{
  "n_layer": 13,
  "d_model": 192,
  "n_head": 2,
  "n_kv_head": 2,
  "head_dim": 64,
  "d_mlp": 768,
  "vocab_size": 16384,
  "activation": "quick_gelu",
  "norm": "rmsnorm",
  "norm_place": "pre",
  "norm_eps": 1e-05,
  "positions": "rope",
  "rope_base": 10000.0,
  "rope_fraction": 1.0,
  "qk_norm": true,
  "attn_scale": 0.178,
  "bias": "none",
  "tie_embeddings": true,
  "parallel_block": false,
  "extras": ["capped logits"],
  "init": "normal",
  "init_std_qkv": 0.0604,
  "init_std_o": 0.0,
  "init_std_up": 0.0604,
  "init_std_down": 0.0,
  "optimizer": "adamw",
  "lr": 0.00216,
  "beta1": 0.9,
  "beta2": 0.98,
  "weight_decay": 0.043,
  "lr_head": 0.00842,
  "grad_clip": 1.0,
  "warmup_steps": 494,
  "schedule": "wsd",
  "decay_fraction": 0.926,
  "decay_shape": "pow",
  "final_lr_fraction": 0.05,
  "batch_tokens": 32768,
  "seq_len": 256,
  "doc_mask": false,
  "train_tokens": 300500000,
  "steps": 9171,
  "dataset": "wikipedia_en"
}
Each number is 128 + 32 x the weight over its row's rms, rounded and kept within 0 to 255. Layers, rows and columns count from 0. The size above them is the row's rms in percent of the matrix's.

# layer 2 MLP down (transposed), 768x192, rms 0.0906, rows 138-162, columns 0-63
size [ 89  93 100  89  87 111 105 113  89  93  94  92  96  94 111 105  95  95 108  99 111 102 108  97 100]
[[130  78 133  67 100 136 114 109 120 144 127 150  77 122  91  67  99 146 143 151 101 119  80  72 188 160 187  95 115 148 178 108 124 114 130 124 134 109 156 137 111 127 107 122 138 111  90 130 148 141 151 216  86 150 110 108 193 141 118 160 111 101  89 129]
 [161 185 145 190  73 122 209 160 154 143 117 141 159 168 173  53 132 144 126 144 144 107 128 137  76 145 134 129 143 177 143 151 121 116 132  87 137 142 131 145 138  78 102  92 147 140 102 126 159 110  95 149 164 118 178 119 128 216 109 157 137 126 117 117]
 [110  95 117 144 157 170 118 108 167 127 122 161 156 234 126 134 149 107 119 141 144 123  78 107 109 138 157  80 108 137  97 146 151 144 140 157 148 123 159 172 149 177 134  62 131 108 141  98 124 151 158 105 128  89 141 111  91 134 104 227 177 120 198 140]
 [111 112 120 132 155 133 116 109 132 167 101 153  90  66 174 113 116 169 160 101  80 133  94 110 140 113 176 128 151  76 137  86 174 170 126 136 158 145 140 139 166  98 165 145  82 103  89 121 118 155 110 140 115 134 111  91 141 132 136 145 149 162 127 146]
 [114 124 120 138 124 115  79 116 115  91 130 135 139  53 121 155  48 107 107 136 110 138 133 132  89 150 140 115 111 114  92 110  72 144  98 152 110 102  78 135 105 122  93 136  99 105 122 113 123  89  28 114 133 121 104 100 183 118 117 202  80 180  67 114]
 [115  95 139 123 118 149 158  81 120 128 174 105 131 218 134 141 180 130  94 132 125  97 165 121 123 102 127 172 135 132 132 128 145  52 140  67 127 127 146 147  92 146 167 202 128  95 136 165  70 139 141 151 121 184 153 135 131 141  90 103 113 132 146 145]
 [ 73 170  79 152 137 216  78 154  97  79 174 114 147 197 203  47 110  88 153 119 108 137 169 115 157 121  84 132 188 107 145  97 175  67 142 114 100 173 139 108 148  89  94 139 121 140  99 148 188 121 153  79  94 127  93 158 129  92 118 134 164 105 121 122]
 [ 94 118 125  96  98 151 103 138 127 122 121 130 117 160 190 130 103 103 132 130 178  96 171 138 168 168 149  87  90  92 117 136 152  97 132 137 153 137 110 139 179 160 170 132 143 165 108 121 119 108  96  90  70 151 124 139 163  84 166 103 133 112 100  94]
 [107 161  93  92  88 103 107 103 108 138 124 119 130  60 100 127 137 103 128  89 163 143 128  99 135 172 147  90 103  98 118 117  93 211 108 107  97 101 124 151 107  92  90 154 103 127 136 115 132  84 136 113  91 138 144 115 130 187 144  99 115 133 106 171]
 [132 116 126  60 150 154  96 158  93 130 152  72 178 144 103 137  99 104 109 154 142 168 145 119 115 108 130 104  85 126 127 130  98 122 100 121 138 151 133  90 119 133  89 175  81 138  85 110  78 154 135 128 121 184  82 169 165 130 158  80 119 169 104  73]
 [155 143 116 158 123  83 146 103 145 141 100 148  79  66  26 137 147 174 101 169 142 178 114  90 143 126  71 122 173 128 134  78 133 131 159 137  94  85 159 146  84  87 171 134 114 152 123 108 138 119 148  94 166 133 177 102 134 137 113 134 143 120 115 132]
 [ 92 119 131 134 139  99 137 100 128 151 146 127  86 108 141 184 101  60 160 138 135  79 145  99 162 126 137 154  98 124 152 111 192 139  57 126 147 113 104 172 155 134 122 115 121 139  90 100 117 169 181  99 147 189 154 113 155 138 164 142  94 109 177 121]
 [119 112 106 122 202 136 131 104  97 134 154 130 125 161 124 152  76 105  89 113 119 141 118 133 142  84 123  35  95 160 135 144 134 177 165 155 122  97 112 119 123 121  90 178 128 156 138 142 114 174 113 147  85 101  84 142 106  97  94 164 148 143 137 143]
 [110 127 111 129 114 126 142 126 156  87 116  80  59 122 175 140 109 122 200 103 133 108 174 181  83  91 154 115 132 125 148 125 120 156 176  83 114 109  76 144 150  99 128 173 127 120 103  97  54 179 146 178 120 174 162 143  89 144 141 147 154 112  97 112]
 [ 84  59 100  85 139 145  95 124 139 133 174 135 144 213  71 151 140 102 116 135 156  69 157 116 107 143  78 121 107 130  76 135  24  88 153 109 159 170 127 124 134 121 200  95 100  97 128 107 122 193 138 222 163 167 109  98 148 114  55 104 174 116 144  97]
 [177 156  67 142  92  70 138 138 139 159  80 124 151 109  65  82 116  99 124 136 156 101 108 118 138 140 181 150  31 114 134 140 122 176 102 133 145  96  91 174 226 174 138  82 141 190  69  85 136 103 114 131 162 111 111  82 148 142 111 167 109 129 139 175]
 [ 95 147 142 129  94 154 145 118 105 153 182 142 108 157 101  77  78 117 144 110  56 129  83 110 117 104 172 120  84 117 121 119 106 135  83 116  99 130 116 125 145 172 129 131 148 155 193 132 133 174 130  71 142 133 181 172  97 123 110 147 113 180 159 140]
 [ 89  74 231  73  76 128 160 146  96 118 158 104 124 134 152 104 150  94 104 140  98 108 130  87 166 117  86 134 167 142  93  78 125 122 128 107 106 114 138 147 135 100 106  71  99 148 145  60  84 110 116 103 101 198 126  92 165 122 152 127 122 144 106 131]
 [113 130  51 140 107 133 128 104 101 111 190 111 144 255 163 175 122 133 163 142 134 126  89 110 180 119 155 176 145  96  73 110 137 107 148  96 107  86 107  93 212  80 181 132 120 127 137 115 158 143 174 173 115 108 108 152  93 111 163  78 154 140 140 102]
 [140 167 146 156 199 112 167 139 169 130 107 148 162 120  77  94  90 124 162 134  96 118 124  87 125 215 141  98 110 149 156 147 136 137 150 119 172 136 139 111  66 130 124 133 140  87  74 124 133 136 195 159 171 169 109 106  91  69 159 138 113  78  74 150]
 [159 167 131 156  69 125 120 115  89 136 105 138 137 180  66 125 170 137 107 187 151  88  99 121 149 112  85 114 129 171 129 117 150 181 167 100 148 135 117 145 143 180  97 146 137 124  69 141 134 152  73 151 156 102 191  95 123 154 124 110  98 161 189 131]
 [104 114 116  84  90 159 135 141 103 121 138 116 100 144 189 187  59  54 125 130 121 165 156 145  97 146 166 154 152 143  88  96 164 143 133  98 185 117 124  78 165 138 134 140  91 183 170 164 153 105 116 117 148 126 177 115 139 158  66  60 115 125 134 137]
 [ 67 188 132 118 210 130  59 146 134 134 164 138 125 165 115 153 157  78 122  82 180 162 132 106 136 117  75 124 132  87  84  91  97 137 135 126 161 147 125 109 128 112  77 168 125  84 131 157 101 125 151 115 178 155 103 121 141 134 110 106  70  82 117  82]
 [107 194 199 140 175 102  69 130 202 153 137 107 161 196 121  69 158 100 121 131 140 126 183  87 123  72 102 149  84 157 106 122 187 130 108 161 173 144 157 151 121 123  95 101 140 150  70  89 110 140 117 110  86 109 113 190 104 127 110  67 116 125 115  95]
 [195 115 106  95 145 116 109 115 116 141 174 111 159 199 127 124 166 102 132 156 172 136 167  93  77  94 140 130 116 123 101  50 153 146 145 146 110 135 115 134 141 135 153 122  74 186 186 100 147 130 153  84 124 144 119  68 104 155 125 113 171  87 165  63]]
# layer 2 MLP up, 768x192, rms 0.116, rows 139-162, columns 0-63
size [100 101  94  92 114 108 112  98  96 104  92  98 101  95 106 101  99  89 103 104 106 104 106 101]
[[ 83  80 120 123 168 152  89  82 109 149  78 123 128 160 145 111 115 102 175 121 123  81 135 169  94 106  68 125 138 104 112 118 130  78 110  63 141 140 108 166 103 167 174 161 162 158 114 162 130 156 188 174 177 151  98  84 129 178 133  26 143 107 158 168]
 [181 156  67 175 133 136 146 131 149  97 132 128 151 189 176 142 187 152  39 122  99 132  73 196 175 133 170 126 163  97 111 116 166 116 148 149 153 116 169 105 142 141 158 118 107 133 123 152 174  97 135 124 142 177 131 101 160 126 153 112 113 108 137  83]
 [117 137 126  93 105 146 140 145 137 178 145  55 191 175 119 193 156 138  74 155 132  66 168 137 141 120  86 146  76 158 115  91 138 144 153 153 180 132 144 101 101 127 106 167 145 133 152 145 141 106 117 169 166  78 103 131  90 175 122  81 144 137 150  96]
 [159 138 124 125 118 104 153  93 153 176 142 197 101 161  67 136 147 112 158 184 132 118 156 141 102 113 139 156 209 144  97 149  94 147 107 147  81  40 162 128 155 118 174 140 119 143 145 115 104 121 112 164 139 138 152 136  88  99 164 139  89 143 185 115]
 [148  93  79 154 147 144 133  71 161 122  87 127 119 112 116 121 155 184  79 145 111 145 103 149 100 110 109 147 139 131 121 141 106  73 110  92 156 168 202  93 118 105 180 106 154 102  67 142 108  99 125 110 179 117 199 163 118 100 155  76 161 146 135 143]
 [126 127  94 219 101 199 192 148 195  85 134 116 129 156 172 157 142 134  92 125 105 126 113 119 166 134  83 168 132 172 103  80 133 102 202 141 111 100 159 151 165  82 172 147 118 122  55 220 125 112 160 106  85 150 153 145  55 187  80  96  97 137 111 140]
 [115 137 128 100 137 105 121 106 173 132 151 159 132 127 140 155 201 130 116 150 105 111  67 135 183 132 174 162 119 120 160 114 133 113 115  93 223 133 154 102 136 172 133  70 149 143 109 156  99  67 116  91 206 120 116 100 131 149 170  62 149 107 120 110]
 [184 123  83 165 140 158 147 149  98  99 137 165  93 134  98 149 161 144 116 145 118  78 122 158 107 127  81 185 134 163 155 159  91 110 207 119 157  70 255 100 135 146 150 124 124 159  91 138 144 124 184 144 134 148 140 121 142 173 161  67 123 143 121  80]
 [190 117 115 188 143  88 118 112 108 148 106 156 146 180  76 135 123 106 176 157 148 155 148 162  54 165 115 159 195 147  90 115 103 110 125 137 126  85 191 120 179 108 128 135 174  99  89 144 189  77 124 134 123  76 155 114 110 140 149 127 185 105 150 159]
 [136 116 137 131 130 101 186 117 143 106 123 150 144 112 190 155 132  99 122  89 110  73 101 172 151 181 160 125 140 129 192 143 120 121 108 154 154  71 141 126 171  37 170 129 136 193 146 156 141  83 104 108 111 104 170  81 113 121 143 112 114 117 156 123]
 [142  85 121 156  21 154 143 174 150 117 104 194 150 142 121 136 110 116  73 119 175  96 147 117 115 132 133  72 116 179 164 181  92  95 141 115 189 115 152 127 165  91 122 104  93  99 105 129 143  90 131 187 135 108 109  96 115 146 138 114 114 107  90 103]
 [104  73 108 212 133 168 133 190 121 108 118 158 166 128 112 163 120 160 109  79 201  74 111 125 142 169 107 161 155 164 125 100 116 148 124  71  91 174 163  98 139 103 146 139 163 100 111 135 133  66 174 111 158 160 177 154 133 178 170 130 128 146 149  98]
 [ 94  62 131 178 104 101 118 128  87  99 164 179 102 202 131 133 105 127 160 109  72 137  82 204 114 124 117 175 174 107  66 113 143 170 110 126 140 115 200 124 136 137 170  96 125 134 124 118 133 142 158 120  88 177 196 159 142 144 105 152 173 138 133 166]
 [123 106 117 102 107 150 115 130 179 142 126 126 153 163 123 186 141 170  88 114 117  70 121 155 123 136 115 191 170  72  57 133  92 135 138 105 135 103 180 109 148 108 211 117 160 147  49 172 149  89 120 143 158 124 161 124 151 150 116 117 142 141 124 125]
 [127 119 115 122  95 145 197 132 118 164 132 121  71 131 132 134 169 153 111 162 160 112 119 128  75 130 150 127 123 181 140 136 145 108 114 113 182 121 143 162 164 119 160 132 107 116 107 114 194 109 175 160 189 123 125  87 128 131 127 113 170 111 126 122]
 [155 165 127 223 105 146 151 117 156 131 137  91 180 164 164 127 125 168 103 191 132 100 153 173 177 146 129 102 214 135 158 130 149 102 150 158 112 130 141 106 175 150 106  93 147 117 145 150  60 125 114 171 168 123 155  79 138 196 128 105 162 147 129 143]
 [119 126 165 173  67 204 175 110 134 126 144 180 127 132 110  80 175 110 125 104  81 126  97 118 129 152 114 178 179 153  94 118 144 115 169  74 114  79 148 129 114 117 135 102  99 111 119 215 143 122 144 118 122  89 145  81 109 245  68 105 141 132  64 110]
 [116 141 157  70 120 116 146  74 133 104 191 160 124 154 142 113 158  92 130  88 166  79  91 123 130 110 127 134 206 131 165 148 154 137 149 165 133  43 128 127 228 102 183  96 124 119 160 143 137 147 123 130 136  92 146 132 107 148 153 128 192 133 141 138]
 [148 114 175 190 110 112 157  79 170 144 149 135 197 152 136 179 105  83 171 116 103  76 171 113 106 116 111 176 135 119 115 143 159 128 143 132 159 123 123 108 163 116 132 127 174 131 137 129 105  98 164  80 165 156 141 100 109 179 126 113 136 162 113 140]
 [102  85 106 109  86 159 119 143 144 126 150 101 103 176 123 151 153 113 121 100  59 139  85 165 142 133  69 147 112 175  91  77 150  69 134 128 122 126 112 111 154 100 192 157 164 166 131 102 135  83 150 152 167 112 139  75 119 109 107  57 139 170  72 126]
 [120 104 133 171 142 177 162 102 131  87  81 151 152 148 114 157 192 128 113 135 142 125 142 130 104 153 136 152 151 171 162 119  74 127 162  71 160  84 149 104 137 136 136  97 132 181 123 133 195  45 168 149 154 138 141  41  85  78 157 112 183 155 130 132]
 [118 143 136 127 195 120 121  91 159 106 137 140 152 154 104 108 108 154 150 145 133  91 126 126  91 106 139  92 134 159 114 173 180 100 122  98 130 104 124 130 169  33 160 125 108 144 117 154 141 112 155 113 113 153 121 108 111 221 101  81 119  89 132 116]
 [102  87 148 120 106 174 128 137 186 115  79 151 188 164  79 111 135 109 120 158 109 103 150 195  84 146 127 137 155 118  62 135 159 111  89 146 105 121 124 106 175 105 198 128 113 160 132 117 126 128 166 110 104 113 137 113 143 153  94  83 114 112 128 157]
 [187 111 139 155  75 132 159  69 125 168 125  98 143 148  52 120 121 119  78 138 146 123 129 118 110 133 101 184 140 102 123 150 132 127 143 216  86  58 128 131 110 106 190 127 206 131 129 143 116 131 139  93 180 125 199 133 123 100 152  77 183 157 163 146]]